{"hidden_size": 128, "num_attention_heads": 4, "norm_place": "pre", "positions": "learned", "qk_norm": true, "tie_word_embeddings": true, "init_std_down": 0.00527, "optimizer": "muon_variant", "lr_mult_qkv": 0.4, "schedule": "wsd", "decay_shape": "linear"}
Each number is 500 + 50 x the weight over its row's rms, rounded and kept within 0 to 999. Layers, rows and columns count from 0. Numbers have three digits each. The size before them is the row's rms in percent of the matrix's.

# layer 3 attention key, 128x128, rms 0.0743, rows 0-127, columns 64-127
118:475530528521569492509521448461424499423570621572448490469456488472488517533486539420566477388512550488467488492517461470561476503569467524578556454472433356428473525505503516523426455498531605
112:550442503458552480471476501387596421463526451487539398490498599627553433512480610544482452504424482577489556502548479505562498487395520473398526535524421521555456599521499463514503611429509447
119:447535469463535513417509556479409459473498470499459498541658446486501537511447488596507483492508529595462526475530509450535482529494490495590577464485561492422497557416579484505562487456398480
106:524568503489513450517511452537487417558492587530519463559619419458556506459537500467530454527530536539523556478435509562434486518556501515468469514481491571561460481500386498453527560454484480
115:523447511452566492522460476464463461505526491484502517490470548438467463544467549452545521538475555551495518562374488523426549482564457565443443478506465592456503438564526443537471529500589576
111:556544527472382522482507534565509437497599513436481500454590466629486482443400440498476550457543446537525538501490598464490468526426400566451514504529484508580521516466474491509509521472525509
110:517501552528533428549382529526442481507457556461571552448478523555485511485479626485455573541489392426556571510504457557564475601469505473402548487542472585608509459352522432504463468471563501
118:540481529505530464517459547585489432533545458531497459545455476523558504624393553497462551493560447581550471504552541535498576433415481505488467440573474440475522514450472583498573534493531481
095:509561519521510534524474511430443613531503441552546516503489470462428433577566541463494503527530430482451454495429624371435629459509495514580500527465533464510598559478459563546484467482490508
121:530518447560574528536485525456528434568515476518595512494459469482476416511518585586489508522452587400548547557448455479493491445455553527586450452483450407495511516524473532477521463511571496
114:432420521440496475540540531594449549585531424432462556555581520469528516484477495506510638453487501489530450453526556510516477529595515582510454531537448492489499494515458499456515561498420506
109:532501486496459555457484484486478367465478504482529483463580555400494608481445462560561552480438509518464483460508619512457458547425518524456480546492471492425491511457517531566570582523430522
097:462596462470496459445508529547521525504477456469572474489404496582450450564473518455436482400481505432625489459431468511514442546397526441478515594611560501469544498492543490484484469429532482
105:415454508533588509467532545490501501537471495509506477563507620401572468418470486460463475519515620446364509422480457456545573532503526491470483470442495524477539472591526488517479502552492509
105:511561513570527566417540584554455481583365586516513504497512501477560538444490453443554560529476497523469504486527509425534575499550506638535460477403587531411520452505479491407459472487431582
112:508537515497482547435485497478535509480505584471529378457477523532495541490499526461480335509545414526524571470457585510583485493425461450496474476517555471491500512526478504467630472553545502
115:465468466489475527504440509508517553515467618541486392553536469490482482522498519477490318445474461476497516526457485495636447527435448489502530439510499614489543503490543499478642457483533442
109:516473560567600428646484424496469523537572426469491433541478510574549444544525538534519458459446483429421484408527491528468477495453577549476484582547513499537469438483489546497502489563454420
111:555603507572459587615558459549501608540425570440516459522476447555403475616516526427508459495481455528525503475486598577510481419484483480481555546476523563493542515519557534513467438494480530
117:594499521550547411496518452423496499556495491516517462469553490500410565546511431449449507594467543452526582543533555439543618553591463548481538516472473522599579421454442470406503476519428527
097:492516434449445455469543472469563509472489416514492561488486580535415520577554498427548550483466534473475536617552471509477474522495598532486561486531444471535561539495521479484364477519426483
117:450433608446525494544465579533563417512503505518506460533469387548483448472503514615483490480514458521411535520459535422509443564565543586462526582525501589567473519605478560492546566508522565
121:543529509535459489573496477488573522474467435525524547482471352510427457511514501391498528506554419492481513537519425563565409469495535490551584515505545449421525509496529491521443474508566505
110:465554464538519456411481468410435446489500435537500521510536536496574547541455523522558543509452571458479556546436484486538541476443540481563517473544474449493525574469550428524364389470531522
098:485530432500469458561571418552522570527519533458514578462541559582514490469498507568529509482417529516511569425540462470553547493451446464490460532381501543490545501490464408503543515467422507
104:412506481577519516649439503465479485522533594538518373526470471563540502436500467491484427472529482449410548422422479487562493446406418454512479505523510495518462497523514468457501439523560494
102:457504465444499527537460493539529555482489397549505658586504561447493487477502444474510399465512488462565555484556577529487492486446517562490468507570498554494548370482481572497498517517526441
122:545513483509520489610453568602588539585473660516507550562513444496419526455543493497473457461547460464468495505380545476554429543522536528518517489455575591500466500495486588497531629531521499
117:395503537542419481461534505480427520527518421494540599508490490477422477533497437493536494485522514445438602555391408531556501552497560499507482534498475550505503497539553490490500467552533409
103:484466514422563490376460556509588504469412491522496546513374491456440485492427549438513509509530428478527456415549498485515501478641577463611565526574482536508503533498439572443489424466447560
119:491472532463416453567486506479504473486464405470509479471571646542532516418504526534436530452527540621444501536556448547504416463498469570495471448495478439548576554517560538476496479533513508
111:547533461484520459456568584522472529529545462468563596501476531464521440541452519432496509502538495530586528583468605480419502373509510405495570521603465532493512339526499571498491512505520468
099:495485440578441476484437507548490523467413526487519480463529495476540461529492546489473553498468504465537476499567569576424537421587529446438485444465427493585574512381453527490580560515531389
103:522555535537479499422489426481395586489515413587443403510487476528617446494506512521533520554497504442537476573518493513512570465517455464447451461398478397483546535464528456516509516427513437
109:488443558538475521419591505519481466531532443464505530573419497464544518488509434583563501581521563493525614566484378503565548526494429448418492420555398414465545551434465429509400415536528538
102:484527510501615455486433383531461515562563454525542497536511433515544608533546422520420523427418435559467560500529517478427538495567482557512517465458600547639405466479509490490611552512532520
085:545429375448486543516532551500522484448498461521448509453481493420479541493504451444480514581503553430447569468553577564562550543375503491515490531561516472462522517536408501520498482495514515
072:502454452580527435472492443488549540453625482496574470406484540539503500464585523428503490537524499534562490443416521573531478551539486378479449487479518492520440481441515562466526494455472515
089:539451481484503538513506470530429571501494513483497503494317453473537463459583457554527448452517491582471585571584476408528530482492483541549553498539520502443431496586504451491520438516591450
089:471434518528484389466471533426475496569483539421484412467474521587509556588605603574450509520445449527434570458494448490496569464520533507558527460515480520509502511489535539515507403397499537
118:502454480539546493535457507491495486508474560432537376453521415531519570422562503501484402507522431538483536481479504497612486530485408466518546528476583495494522478569638503491562493510494518
094:522521456450568502406497534572491522550409522546467527424422551633486522532435524521469503455457480497511452524548489416472493407437526596552480467473475535474525588467477550469513502521482595
089:477504515478414543452500535522508462503500491490539519540428443393495481602436539475466451529471558528528434574462475538509543520519563538583526532431484383387560539483508540505481513585560467
107:438565466569562596524470455397524482518469508558448443435497486529525459538563522481497447518507575524445563493563452553444504440524526486492493473516476472512503476452540477599494438485459556
105:509479511505558489559450411553522464519463484533473428450573550436488469507508526498508559508533557532494443548602466502552475489511463437504497444524503461533459511531596502424496500574583414
082:500520447454485584529449491469547594540473400482555500530560466498501449529540540454492463601596475511498484504455524548481429484446530548430424555572522416500530531573451495473472478471456511
083:485489554471572509437546515411523516610405372569553554519532489449550459460465431486523424457523508490526570589470495541562534500488433395467437398530496473521424448451544512410540489512465531
072:479606524528487467646481545432414470512499471503509507574476479512595546515423562529545531528519551511423476578483488468513549518541509504531513485525587459420490505463428516448508482577476448
110:466515381451428460458462514552467490471411541507545461479510542413503513504425474483472545500495562466484530491517510535465551506589514548477483489493488557443573542393482541541482493572525564
101:570464529507600442519413536537573469480533526518466485505582644503459578489450553586517561564571484410495528488535467466543487394589431475472535519460570470393561515448538546525475510507543540
116:501443416524612457532494532460498461476539531507493521502482484587405509418556563488459369492473435475442557432489555591386537532479543520573440531486504513484551467585591539548484403404432504
106:590507510556442543562441573476444529558522519544514401497489479487529492568613604487512506459515503560496474493509452565587439451582557455556475520582506493505532538451476498550455538439491481
109:475541544523464615601443496466472538423465471503513470519510383513471476455567434487598451509548434617552522377458528549532468545543477487518473516518465447495472451463422508525505601539558452
117:478512413491486530472526546523510536513453433589511565433533506471488515536447472502517588472517552482538501553460411358453497470489602490573563465550481475554486448380502523539446478529437495
093:497507569511590498582435456547478447570573583499380437470484462496462469470476478541477415386553415505468515520499353458565519533423498506595490484453553447521505473511499523569629528524560569
086:521494526462489522529474513497561469507516554417444363477505464513511429477555547463425513408515449481454505519470515489341481521502585472458552533515560530516514462562424496537539529477506498
109:541513487478583505463540523441484451548436473574502589449536543503519546492532606443467541534529558546559578470533485509405526510524524490462561457558493449473493501457570457489423394519482442
107:532518448543496453443525561559479501586500595563445457499443506540472493494483577508578517576451527474550572586498430504555637566474568493500473431570428524542504497492584397497495451440459524
096:528569515537562501480583469543552502423534528475488482577364474537560457472524518510516519487463436481482500590515495447461467583492499435429517566463429534501380523452452493592475514513500536
075:409469482512518462529541565441415506501407499465375525427582547536473478423567496465424476505522498552506407575493474471478505576495544516476472393535571573571443568463459480482518522526427402
098:498560507433462591510544474592469490482452498439483540621529513545490455515479469540505449458484475474584478438461499535458469434530562422484455430511487495592464460593393610577564563476502474
098:523531605513510375552467517501632429503555531473417445496418490458426479444593545496460521559503450498449576490637446437501508512512413491506542435393504494525493580553472442406531493470453488
106:480491512503457490566466530439522532522633408502452577618552478460465474460503514540487474499545491426424497554590492511536435515566524541494482509409567448447479483512449479508449484535527512
085:503553510496608492465437371524518543548493586581528501583593352545498516485545423411495523475496531548491481452475522508533491519559520434574478515499649513481524535570504580439518492557446511
082:471488459525443526361455474492481458547454440440523415558455462590470458345552514414537475438545521492527514545410473451480513539487499472436448606544509462557503524596516548472522511488458520
089:520498541594521463510465478566494549506451542557468526515473441433514421553473415528442432532513512548450475483573526452570520479435473436451506599501500502465567444466552565379403452534430536
074:532422421518576454522446553491548521516537427404427451495489431474442447448577511513479454537529436443432563515549525455482525454502527563475528400481478504482321514616500395441435587438479471
093:486447507529577508496463532516594563495529586556508516451460536460550480557461550489547494486493568503545524508522545473540495442480530504490510488453606501444400462524454502499519519466545452
070:516419483524534513520478471505523488552494427553442446565511441495471469558470534527500523485417502468517528647531465445438460469523494507533562402537422450512513551516497505359552567457469506
087:536501494484467593493465566432546457482534486502471456592546439515461481385494411487420477471424506545409576538552492494472542528496515482473466481440452443574510545483519392483483504426429476
080:495466483469508593508627558561510437516479510540536476448510532582498586482494496565616515480508502489511565411502568495472512589491504454495437520415530491523514479614515573542507487556607442
077:585476502509570509431401394449464483519487498520514505499587479444538495480512443439578531484475514528507561528466509530565457505505523492427488473503478505576481522410531468487493494489405481
096:417522525500488574459466528554562470551488518499466486526508481522539544610491561542592497540576490544540467359492550468533462543556503457480607421640442524514485559445494495529552576531477524
103:442499452471580522496467487511487478553451546531497502631539450604504478561568538543436499543472407635575491518498534486503519525431507510612523479531473542532508492504488516485611528528456538
115:443585476494499513500527513566514471470502592554526492500459502504548508628467518489448535487497514563578531432446459470473485601531427505553508552550480477354556463433497453537631418461553517
086:411576527470417427527545482532515479532545526561503577461493502527527497572541526522516491516454504407509477572454519480498535435507468469540447414476515453480477459490496549399530582579534504
097:412509511451434404592516490391508442451593457489511461513508541478468445553460465532502491438505510423557510533538510491534471486500517493494540478444499497554410436365507534458480521357452508
072:505515501572551542448465370540467430504494496546530530616516507457599496491509482496564388551541543521547623465545584488453511492525499460485482506502479528524488460516527501459490481455508437
097:608464624453445443568497517489593514496611525438470574452486480506454599461556529520451512465475468469459561485569470516528530422488539527504551469398447508428455523609509455537456524412523469
122:500528488505508443502474431471433534516532482461453517487446426502528527645537499528543435497536511508502525571560519554531562450473509439498564486466473532576574578462503517496468519532501595
084:368562486554478490501566554447460524417492495428508436532556551557598457611541489508514530486406468534493488461512485569511490500529479507364516491388481484524532404478524465615484572553475402
102:457545449514488474438500601503503540469555580510492541452463477480559476568495501533502458565482527549637505457474438539492478482481517582500378484466537522386581505365516431580467464560498502
091:511448514494474442593547498470587485543545481541447493439531468449552520453512524491539531482470424426522567579562503498533572440526502555480552351581542509525498551516459419391463518512485452
077:558520402449495474523472425530503472489435528456522464499547524484474413449493441522542500410477561511520541528496428465401583524480475455480514462548478494609553571585556547442460461611551530
080:412589526505540418530490550491469487458446491507480483515455444451444442571456536587450455458454461516529532573508478537582448530507456506523530509352592516587426478418464549453528509536485542
086:577473552432530557471568543476452500587609538580427464446448588546508540620526466531458565549512523441448492529538522546508524492529493553441374449363598505516571425417520539514436487445492544
077:538453509505522540461422586550507555526449542488527508476511527433468565573491478568465468483483529403442503518448487446454524552497483567519535491354534549437516507452568479504489539546565449
103:526564539426500423582554482462425471395531458565466521539505460456460504517522475544551508471494496460563471520544536475451535547490448518516520355562420511530545497414532463462495528531541526
084:546481509535589436409442495514599485510519462473516470640531527521616438505452523446530476525448461417482408492518455550437494485539503534438548447518533560522499488559421520623511458418581508
109:456536450483642486439517510508479564511539518480500513494468471421593604587447500573426475544555506547540491598536497471505460472456466460548508414568537473468530450506503460531478517615525591
110:560493516452520375527428544434455594476498494468472464452487457431500594494473483555524512525501540465439548537611534471506564515472535450484532501623514512488528521515569487425448527503411501
075:518467492531527531414543524465551470490449420368515480452505440539516472481509516427384511556544548595436561474511482486494503434457519529476524591536436500514597533621498468436516472499372540
085:611502435476508517476441460516419547526444510474536481390483518441429590465479449459471520516511470550524505445493478540489501478501523544463508514581435475348562502510450416497491460547534453
075:546426579541551534482424495440523495540408623449552500523431501466495572567474535430458499562506518504533564402501487542469462474539535494565543473442602545452471612493559575529525461481544466
093:384511570540486528520490580565499538493513547455504511601488503622527513494523532555520516558547472567581528462582488496421504513511508454522589381439541542607540510516452540571503447573623541
110:522434437445437509568519542500555480592497449488610477557495549509486496359511427470375566400543391484443543528456484475439504489514543566429603534478476512434413512527485507378470466513425437
101:511524548505444487526549466527566387523589551548477554468528565490417512486508547503453478552564478528501377545504490472505407512488418431548441539482463327506496566437471450553467425477512538
124:543478509458552480501513422466523444496500409518484559488555550452483499595523505476484643550491493464500542459493532506479491557575475451495541487467463483453520501488480445533392514490483561
108:482472435475414478432514402433544543449440427538412627483558444555540588635503461455498519511503476551478480474506531493491439482485526525502451513473492509527499539465593500464459520544532487
095:497495454468532476547533494530644496478539472481539435400531557563498580522490422493475519541481615506512483472475524562541529505512478465578479479414459529449615504526483559543456505460541555
110:494531515378448440537520582684531418569604606484534482475496508550484388467526512479535466451456539539483552395521565505511395518472495447501454525489474458454469471492410484434518510578495548
104:461481580480617496459433492504489487499447514501443492513523547528515482591477343495458430534457547444512549497591463422556587467425467494546497558516504442513536471438556447495478433496460499
089:525520458467566531457452481514479549434440549513452415508530475550432585504489509454439562468524506422395573408472542515438473473420529439511526553474509565512452487584489586574599532535480519
099:438540501583543548458459430384482565488442444538497438483466493445558454500502580553472472478500519519421388571539581511443444532472514514496481528482518509516559647499507475499511483471468549
101:489521547577507495490463542422514482511557573522427394523494453568474498527537474494516420542467487532530477424513492463523467504469430504526499497472532458458492497496476526514574431503556511
091:503496517478535466548480466566528524543475525434506538520505432595475464443511515509534446512515407548523473490560495485512422463496378555448471494460518498582439546506430468536605588468429507
112:547460458437457416605447538530547477536482458526511522468477443501549503482499549524541501509497504539614432513414504462395481581557465454507520495500518532607459508439445475583531500461549455
107:472574463559552486496501457506409542415507474505558558488561561429494463573522487543537551490460511437644585497529445518581582452490461504499525572507520492488546497476556449537599499550466502
105:485476562565543495505515405463467545509462444501572504497540550570537473535443556520530562558507515483521588535510423493541624438487526499528596452547476478496500553556522367534426392492498619
076:505559599571421576548477478471527503512466523423570510446462509534557463500450550536524515436429485409496595547485499578477480481543482583521521453456497458579545589494472504538592418432476501
084:461541485512463483513488576548481440530497452464595451396395552585454477518486442479548571507502499550517495532442490495524485478386486470536506533480504528485567512515531572526417501504460518
098:461521424579489534512503539562515455389514476476497575532512530493469606583508463530411484471544557465511537541512445497459567534591496613516592499472536503473396562502549471530503489568471557
095:507503534458426494492526516499400562485501588509523533526554559503462400490493521542580507627433530464565536420491544518522582480442488421487515464500444497546531481466608490566488429520406468
084:488438438464493541506540528415513539546441529422566463467523572466569506484435465451489548533529508475591518488479514446484430580438593426480493486516525419422403494498479613545436498448490431
102:473510460506497481553542519488559412436519493515484425529462553522532499536557498526529536440449488496368432493544446500506548476528443424577523509502434427501519498477519458529470396501470456
100:444489497498511504617537512508551461521509550472390525533498576510462440416514465528445473484497503490522472515560482484500550448507556554419504499572473423509504362485432589420518576444538487
093:512527502486509479558576489575500504490536519514502462525516529494443433430537479549463473532567423506552549499457519499474450524547550670500483463461556565562429439531481562515555589573496496
109:533424481499552486562486513546440538517528518506562493528568549466463507487537526516403484445443481492428552569484581508611431493481529591505539513560538486588467531573463560498625518472435530
099:514377500418502484465594531577422488544487583553527477421599549561443514545512534529396502478516522440458445493622473465457460453481452494511588449543438537471450474498518542534613449558525538
083:520591500585475615631476409505488483499548464462532528493434561432530514463492555558486419498422484508528477548563453509427544523521521494551483457493565522449520516511462447612488549506448510
099:459606364481553506517422399464409464420480467527514527481463567513473529544545495419534507561499515481619568431465428518478590476505467492438455461521508464447482403500476508550533433512529522
095:508414475500554405412539440474506488517521528464426579436488488469514588541559452513451569505445585461429583513436546463451446476415472468531439504565492391551567636551510452390455489530504536
114:502531417538572518480486584473478505490482397448488560481442458475484514519537453485540467513559452521527484486555430466566493497519444556460568548497476631582431513548536448488528594605438559
105:480572510546563458432476544521503517488490416445511517482424568573558566446507492574532502572538509514524391487474535512413646424508476441514516463459583525496485532439476438477452436441515510
085:511499574524483468467585472458514383570530494540480589461521508554558575517495478499483573573494559471500478586507358528578568526443575463492568490566457559503466499430486504483396438439468486
099:444505449512519460433636514458496530505532459532489548497500475420513553416496528580538491461484543534469486525474482544453562467522624463536524407504455527526560581476537452563357584458464445
094:545548472429575498494606367542541542481489467484563551470537449418467512561542489569548554481473558522562551541521519579323521584485503530517428435510454496441502541522467509506469527485492445
093:483594535468472538485491538499565425486531442494486436461446558522462516541478570502561477492477599445452504528504496469385430441424499402472455475385401618557598465481475489446517549477483562